python train.py --hidden_size=256 --positions="learned" --bias="none" --tie_word_embeddings=false --parallel_block=false --init="trunc" --beta1=0.95 --lr_head=0.0105 --final_lr_fraction=0.0 --train_tokens=457200000
Each number is 500 + 25 x the weight over its row's rms, rounded and kept within 0 to 999. Layers, rows and columns count from 0. Numbers have three digits each. The size before them is the row's rms in percent of the matrix's.

# layer 5 attention value, 256x256, rms 0.142, rows 52-63, columns 128-255
103:475540485485505511503516559513474468473505511455500480505501501490523503479556512537524478470542516445462512487496473508525473504487474504495474470506494544493477469459515462492532534468529518503454554542488539517495527463489454509507494571485513500498511511504471528506474512486486492479487512519511516492536472469488547530477500500490460527471475496497489506458462472469501535448476
102:474491506497511479488497451486492510448479464459507484513476555492447421471496474481471487490495493512483509527522498515496476508523504539467452442465498466517496518533462497495520477505510499477468498495470526505458511470503496517531493488478531513525501461507462537511458541493482485508486456438504483502507501575481480520440504512560572492493519483525472462521499520496514510486531
087:476466485474510459487463464509513485498477498463563426477462541501489507455533496510490407505494494449466452499561545516545486499505483498534562518463495549443501495476477457472528502513470470496502515519559524483500462490491493512513503493477522483494500517493525496466483491480471472504499490527511465518502499499508504507522493469491496478502512508499513514521546452543496521458448
093:482540467476492523541497495494530515487541471530507454501538494501532495487499500502480513490488531508545510501538475511521496511530504511506475491429447539483500550505486534531521505504492539453462497475541502500495482489530465498531443499498504517483504478518496496469503502505453553499478533527443531480491507500503546528489478540465514506481501499487469499483464516505511524475520
096:498517523483471487521494523485543531492477494516463511538514445521504500548472513502496585510519487523524513538520484474547504500514513517490484507476570471506498494501513504525488465521480496511506487512497547512506503488464506560486508479539462504506524501482544512513504511531532490507527519479441500533493520450494525490463497506517470492498476535502474539491526534437481511549492
098:487472500530513516502514477537489499504503529452508517514465525497503492514513431506503465447535520491503507547457480498464495493493478520545509498496498532481520474470523492509501509502550476473520509526492505539486530512489494518504497499507516502517536496480547522511490525453493519460480535504518454482501508494516487532548459503516504512506505512518456508501500463516537498520494
100:491519457530517476498492507433523468509497526518464497519509507469502501493544491464471478501523502505510546509504481468493520515482550484504525526533493502484488512455476466535513538510501467526488519504537505510522508499523531475467530512489471515537532504481567469502514508515553465494482517534509493444498510522515536486497511518445504499525505489518472500509511468513505477510470
098:548497516525506519515470550491482495511478472485452537492474505483541555483484536500493497532499518508539474508487524507513503444577484540562553479560544448504536511494481482494515468521482495476500488503513470470546491465477515519492533504497504483515527520509470486458488494463526479484473502512507558510477470501517500535455496521499519457524490497485464520484485462525525482487504
102:513477503522533522514471500502551504481524517499536480489486493485523493485461494455517480497447491464540505483530490479523511499520500518517500517524507529555489545466525558482480440473504514501488511504511517506517486496471535498552504445497544532486565514543459482494464525496492499493496491472526514489468444528501501509419496465527499484498523516501516484517518474514520494479481
102:498485481541496481469507493522505484522535519523543480506477557487472459503488468513492473472475456503489484523525479535503486501513460478531495542464506500489506514492489519465488463495470515512540483508512481506516513519499494431509449525520501525477490510507483509433469555496470526546548508502463495503482502513448537489520438533514545496516476505508512511516491461571527481485525
093:517481516517485513467499492506474537498502487512509506512460504470499483475467515491509474490513483512561534511497496496462516487464537501474557548506475508512519512508479519520471530469494536462511527499506515502505495521511527510454478452508529524480480521496480493513466563534458481505504476530502535471553526534478513483481501479567485510529465563493535487458507483448508499448461
093:498511510469486524522493498507561510492516498525525499503555474541489479548494531504528494507511583502487539496471501499466484487465501469553522520486530501506535489493490513533515501482434484492502450478425477531512510504503447514475510483459489459514534494465506494483519512518518501514528496475476492468526506541488510473520494498532434508519491543505506497503538449537484549506524
# layer 5 attention output (transposed), 256x256, rms 0.121, rows 52-63, columns 128-255
100:486477491485503505547495495503509528533495489524503437494464474482477471496488503465500443536501515541503507501535507542490531491440509494485488459496486503502488482513455472463472502465461476488500477431546516504475484519502484499485511501532523521462523488493527498492565504472514505465524525498512522492489507493527527499534459515495570463487508482525517507493539502469477468526494
100:527486518515499497535448555487526499522474555521523531439506534495520546512473517513500477508483491500504496505474536523465505538505531525501523520555510447548517458476516510481522485497499501458503476491491504470511514497492506515490506476499469520525524467523522455512466489501485500472521455550511511455477480464540510509503472495522468495532499509521502487480509517469502491536514
094:503533490477483517485507515482505467488530475513538465446502444545470500533519492484427523479462509521501502492458506507490535508516503490501473467502514519498488499510567563523493513443444513515525508509491503554501493471567495504474446503511479533480518531469505464498558493508527477482496504501499521503488465505541493512504533509512488509490481501489522458475483515484500464485537
096:512480450483489518511460520510488489527479527489485528489470542499457463499514528560525456499520443548470495522522540526486517497490524474490547527492512462518513520503483502449499518465465506491527478479519535510560525473462525521486541516499508462499480525502478558485456479493509510496540526511480495468486487505484471497532508480518471483443477522485512510517511492477482503492480
097:511549503503517522503542488544486494513510537502498526531489510508499464502487484512507498516535493528529530506522464500504504539469457508503493509545497506468477528510509487496491530495457534481501478481517455543474544508523529508506474509487480498479544492492446505463484481546512492541500510501506537447513485505511467518499492504488486539490538487494526483514484492507541477466506
101:500537463496496479521511555513504519515535500519470480441475498473533526483457487481542545563476474509510462500529496540481488499537507527499492488480523500481491522506497495493531499506471528536519503489436477533509481498518520445502505501522473553522555501565457469468521512501494489534493471490488496556484505500498489493548510448522487511492524478531489505480500464500509491500512
102:494496504511522495496498488509503523488476494537511461498496513483520518465492534482453476492458490504508497473497529535513490531523504503496509479458515504503478450556494504496508464506439490501482497502499492482529487492523513488496467536527499518479469487477485478460530510528452472507486519502512490551517514494463507485547554483538501493497473474494511507500466469511481527470494
099:448518464480506519484475462509509492471445506533530492497480463494470503492511483538510505504461513494498492484527491479488548500523548522481462493484517496504499525460472485512535480535493447467473527490486489471491522511527471452533496489528503490473525529498536476511540511488504491477478518489515533533493492470510530490545511459435499488461542513524495511520535500497524512474543
102:465449556467548507474501514522464502537496491492517492430493493486529539548498495518516528458507502514494525527501507505435473533513534491541486488513513496468481510497519492508474503535469443531477521514511502512492502500490468521449498466518493467523486486476506486465500540485503495445524519536462477456465521461486533518493499528475490479467502488484510506499489498509454521544533
103:450533517483500542490456545482494521483524498531497500527523526522533546506528506450505527493507441498536518543480535475527473497500511499494512504509486519509471508507528549523522487510525489535501488499494507503543517486493539503501528483521520475519507472506509486487500505551483503526498474455477493480502511487497483491514492491525499449472469526506513500519523568482489486507484
096:500485492495527462481510524514497483482495537492519522479533484498489495532471512521474521519504450530512508505517502493506481520451487445511474479512498497514534458504558512483474479511580507556499495502494512436464497479461517522562500483512457517462500520497500489497485497453476519479542521534533458554505497493528478505495510497470510465508545487514479552513489468532484530545510
096:529476475539502506482515524513526530479560506523489487518434514510495496462508522448498542503508464517487488491527477497510521497498490499473473517512469511518488485499502508541447523520547511514509507481531490497499473484473538480532478519448512559516488491524478461518444492496514480477553516472512539474484460487478485500491497514540470516457511458481483511474491501481509497420494
# layer 5 attention query, 256x256, rms 0.129, rows 64-77, columns 128-255
087:482502515530481505479511488549495523478509506513495511479511516505488456512493529496467529500502516528503497472465541473505520512514533495492511479511485478515512523467464467540475493439520540488503471489488509516533465504512490532464496491489504522493496449463514471542449465496490483471477499486474483507474495510507489459503483525548519487537524493483492451479501508499566499484499
081:477463496499479466429520503509519486467503470493525506510472491461464484493516489513530445465493474500475535503482515531527494466500462512466458513483466537466518501465492495481501511506512502492483457492518534482482448483501521497496507520495493529539492527470508510512515491552459485488515496519484499498485452491521500508501478498485484509530470464509523502499485456544484466508517
100:531505455483519490501499493456475484463539522472528456518524494506526494508502501476518524523485502454542482463523546497547519471503472516503536529508525502497543485509512515496514444497517520485526503495462492449462492513487528517498507516521523523485511501507457510502504512490518494472526510453513514516500488515531510504510479493507517516470504492524554489457496529515465493486500
083:487472515456472527479487453523511462503512512524550515497459499495509479533547493501502504510504474502517534461450491538488497500476531506493480513504522475502485478476501487475479470503450519494478487486517502507511479465504438550518515454509438492483450469485537483565484497476543530512542495530511481478473494523466463504501517475477504533501488479502477447497524486506490476541537
086:519478457475492558496493529468496526483507492494554525502496457506454515470504495519502497502495520511498449470487558476477521511503479498518536522517535497502507484515509430541534518501501492523492477496530492522581473547490542476502497533476506491495548504533461515536542513468484509520504491508469500570518500520461499455500512501493508524510511467523502493519517519458497487527498
084:462484547488523477486474536504471527535472499498482522505536542496530510513499489495520523463497549472488479524486538420478507511497476564550500505514544461486503495486464445502535505555502516519492490486483498482509511490495512475471480466511483460516504498495513513469499467522500528563516505483508461520520518539494464498517468487527482515491551518519483536515471455495509495489470
087:513459520484474495554489491558511511513473524497501505484527531466495488508521528495472458453504490460511498496517528497506516527441524517496506533497516515469519513513511503514521480579449517477532505489496497497509460525530498463536504487498506502511509549490507520526520519494490496475475455487544541545443456496507447487465529507474460525495498484509505490498519539500473480519485
081:514525483481503510517520513460529469489511463531513451535522462475543491485496533520539520500529520505522517484522529463472460511519448461485513486466521498531506514548485489534505465511480487517488484511479500440507524520539506498510503486525514481466537487541519502501540467501467501475492489519483499481452500459509535496438497507510524477472508540535520499479502522488480498513530
087:545524504519481504483502476494515486483503504471517517457515528560533526520488492516510498507536481504468477502484527483514515488532507512511508509503516503469550487543478496543550529531537487514534509487478484499449451485509492468490461497455479520498532472510495474512494489455485512482455520505497460515502473469497514496513527502502537498520544495502521528478500523506493486521463
086:477470506475510494518503497551520541502510483527471499519522536452518495468483511511490448495548522498511476523494488517476543417519532418462455517484496479478471518466493481522508519482490524502507482547492501502516509515516501501516510528508450494527519485515482550454542500529475481505475491502506486538518487538505472563508467501486494489472510446482511501528510489487519513469479
082:509519507473471478461505496479512507521485497473501528509485497487519508468488476525525506453467466494503490523513490452507514488547540503503497487502555527478505491536476536512521522510471493521429483491491520512506501509490499446506492489510529504502485492510460474544515567532501502502489475525473496477526451480492509464486514536456490526495515534487499508545461536482487515476472
079:496524500457508482500486482503486482474442487525484495514497537516468496497466540543480506500477527498541488517469530483514538476512515510526510527502484463518511549472531559516525535520527498494514515516496530515501506516536497525515479572526470498513493523538476532463484491540480501523458502474539490481555477463527510478459525483517483484528512498524498532463499482480537461508518
081:497506511540511526534452459470513549476518465520508491486530473485529524498498490481464521505467512487487465545543506513534484478491522516478479479488481511461500504496522487476502516537464519494489524479492535498545550503514497491497482462494486536533497482504503485478525435511492500506494483506503513481515529541442553539503538493541474504493499491492504533520465503535484525531513
089:513457451511488502489504519512524482505530515468481525501476529527499509528480502477493493549473476492466469469487502468514500470494527545490526454468527544519527512557515495473560552499529510457505492580492492490510525522509458528518500535466474512476489484497474473520526531518473543533475502493447528476508478502513462498469474498469496501507487500515498475531529521466478469521454
# layer 5 attention key, 256x256, rms 0.131, rows 64-76, columns 128-255
083:497484513481479523484464489531471486527474518502546484479516526477493493533525477492479553476499503516510471544481490471482456534460514544495520499479530525525506483479504507531498517446515495489468514546522465514491488488437518522511534483500480509505512546470474510485511502497490510480524481542527488489498532495479521476537554509476489508468490519508443496528549523525456530533468
083:493514503465460488469512488512482504490489451514476514534533491504508479510494498493502514501499523526531494503547480482473563520467530471519490462462505543475472462484513493489470515477452505469538474517510489521512437540521547482465453520546500479510503451530502540523523488535500481532504475485492513517501501480500509513518496507502505522469497529476480537475524514514502512502514
095:519535495550486438486470480519508481506466547481555481500510528496510516465484549516452507483440493497507525506522509517496505504525498496479451455481499457471436467473444447485557495517545555474493488523510449508451521502486468513469503522494488484473485461511495515471502497495488526491541479490526552522500554540515511516531502534519514501529487514541555478512527510465522452512477
083:482498529484503513507505478514520542509515517498532480462484458430537486510506515497529520510526526483498494486495480549458494478509490469487491517489483457516535481519461535464475483483495480457485519446547493529509485505550485492500552483543513509464485535481490474498527517520483432512503503486492524509472502492499463526468533453509479477491481486501531466562517514487496504532542
086:495536477571485529524462493523491513467507509517499493523493523489538450534485515551485503475480504536490515479492475503491473552455483548494541527515524517517532514496463517518513514495503533474483473449499465543495448495504528510506501518511493501466470501455530455524506513505514463516486480454527538495507514483532517520484473514484488519504537515485526421518493471488471511520477
084:521478507474526534510530481466482501520493445445510499499482511495474512516477531504513513458480490478457474504459497471481471554470500539479494550467525477515479518433506531519506557511469529459495487477487490475506522519498503507534503439495511538481475469456500462501484515491527489490481488498483530540509485498465527508486516505523498463505525533511494479514481518528492492477496
085:534488499486486543446508453474506491471467505518486503539493509466543526490470518492529493508491469506510499508445503473503496474448459503511514487503495520485479458503491503494534497458507536527501487509453484471483521469523473524496477526486505497463526503482528536493503507510466465494531530503499480490542508477500506555509501493550501472538494520459531485510502535507515522529485
091:527481475503428500511478520473554531543491556466495481503529467492510497497524498516487467529503485505473524485507461497507503462501521521535528504491491553528499497517457524503509459529512492511471471490511483490477487517551470511468493513535539474423521471486504530477513482473548490478509514519489545535499465513484554529494487481516464507555473498526504500495475498492533520478479
087:530482510514521494494500507491458476504529485505474491492527525509523470463523462507460496474455505521521491506518504479500497489476527503462488490504502491534510508548450477492458499531483487524518494491475536553495498511497484478485486506491530504431506503521492507523490471493494491544538534471522491500491502517468528515498484536514445535556455539484513439507492531479426464485513
084:478511495490491558448512495510483512487495514519462506511514490482493495427490526503506497506480525508569480491433496499505539507496520485458517458536482513520520530449508488534495464483456512547487530514524496485532491551483520522513494482491506504519504534488566476492511520463542462501526496539515473521572502500495452521460494517500483480523495525476496505484524494508515514525536
085:505542477500511492483491462503493475508501537514547481473484569513482482475504531521512520504515493512524528473488497530516536537473483467517496529499531538524465520471515492550482454509450573500511510499500499515524527514517492494475531454469556504467530475453493536498497498487537534496484523510481492468520497500522441466482484472494512483458510472472504491508473476473494517515521
086:495489517510505494489507456488475487499514481490528545471482522468512497488522504506534509485518496476534474487490521494491534510506483497452486521521516501525472491514502509498543463491479526501555509495512476471473491494499508502557501488475508483482530512504509511490499480512524477510503511487537490512522488535477408479548493510513499477507515476516506492467513456480516519560506
085:503499468498474485543490524466467541441461541500477521477525542514486506498475511511573478493451497488472498480509514484491505493521548515501495494495488519479490501467523537508475540481450535527475501460469504476508526518511501482550488478499511534529492498448484485508483485532468540513531520519479474540494503501489508483538504465549499471534515502551497454477503459504477507502518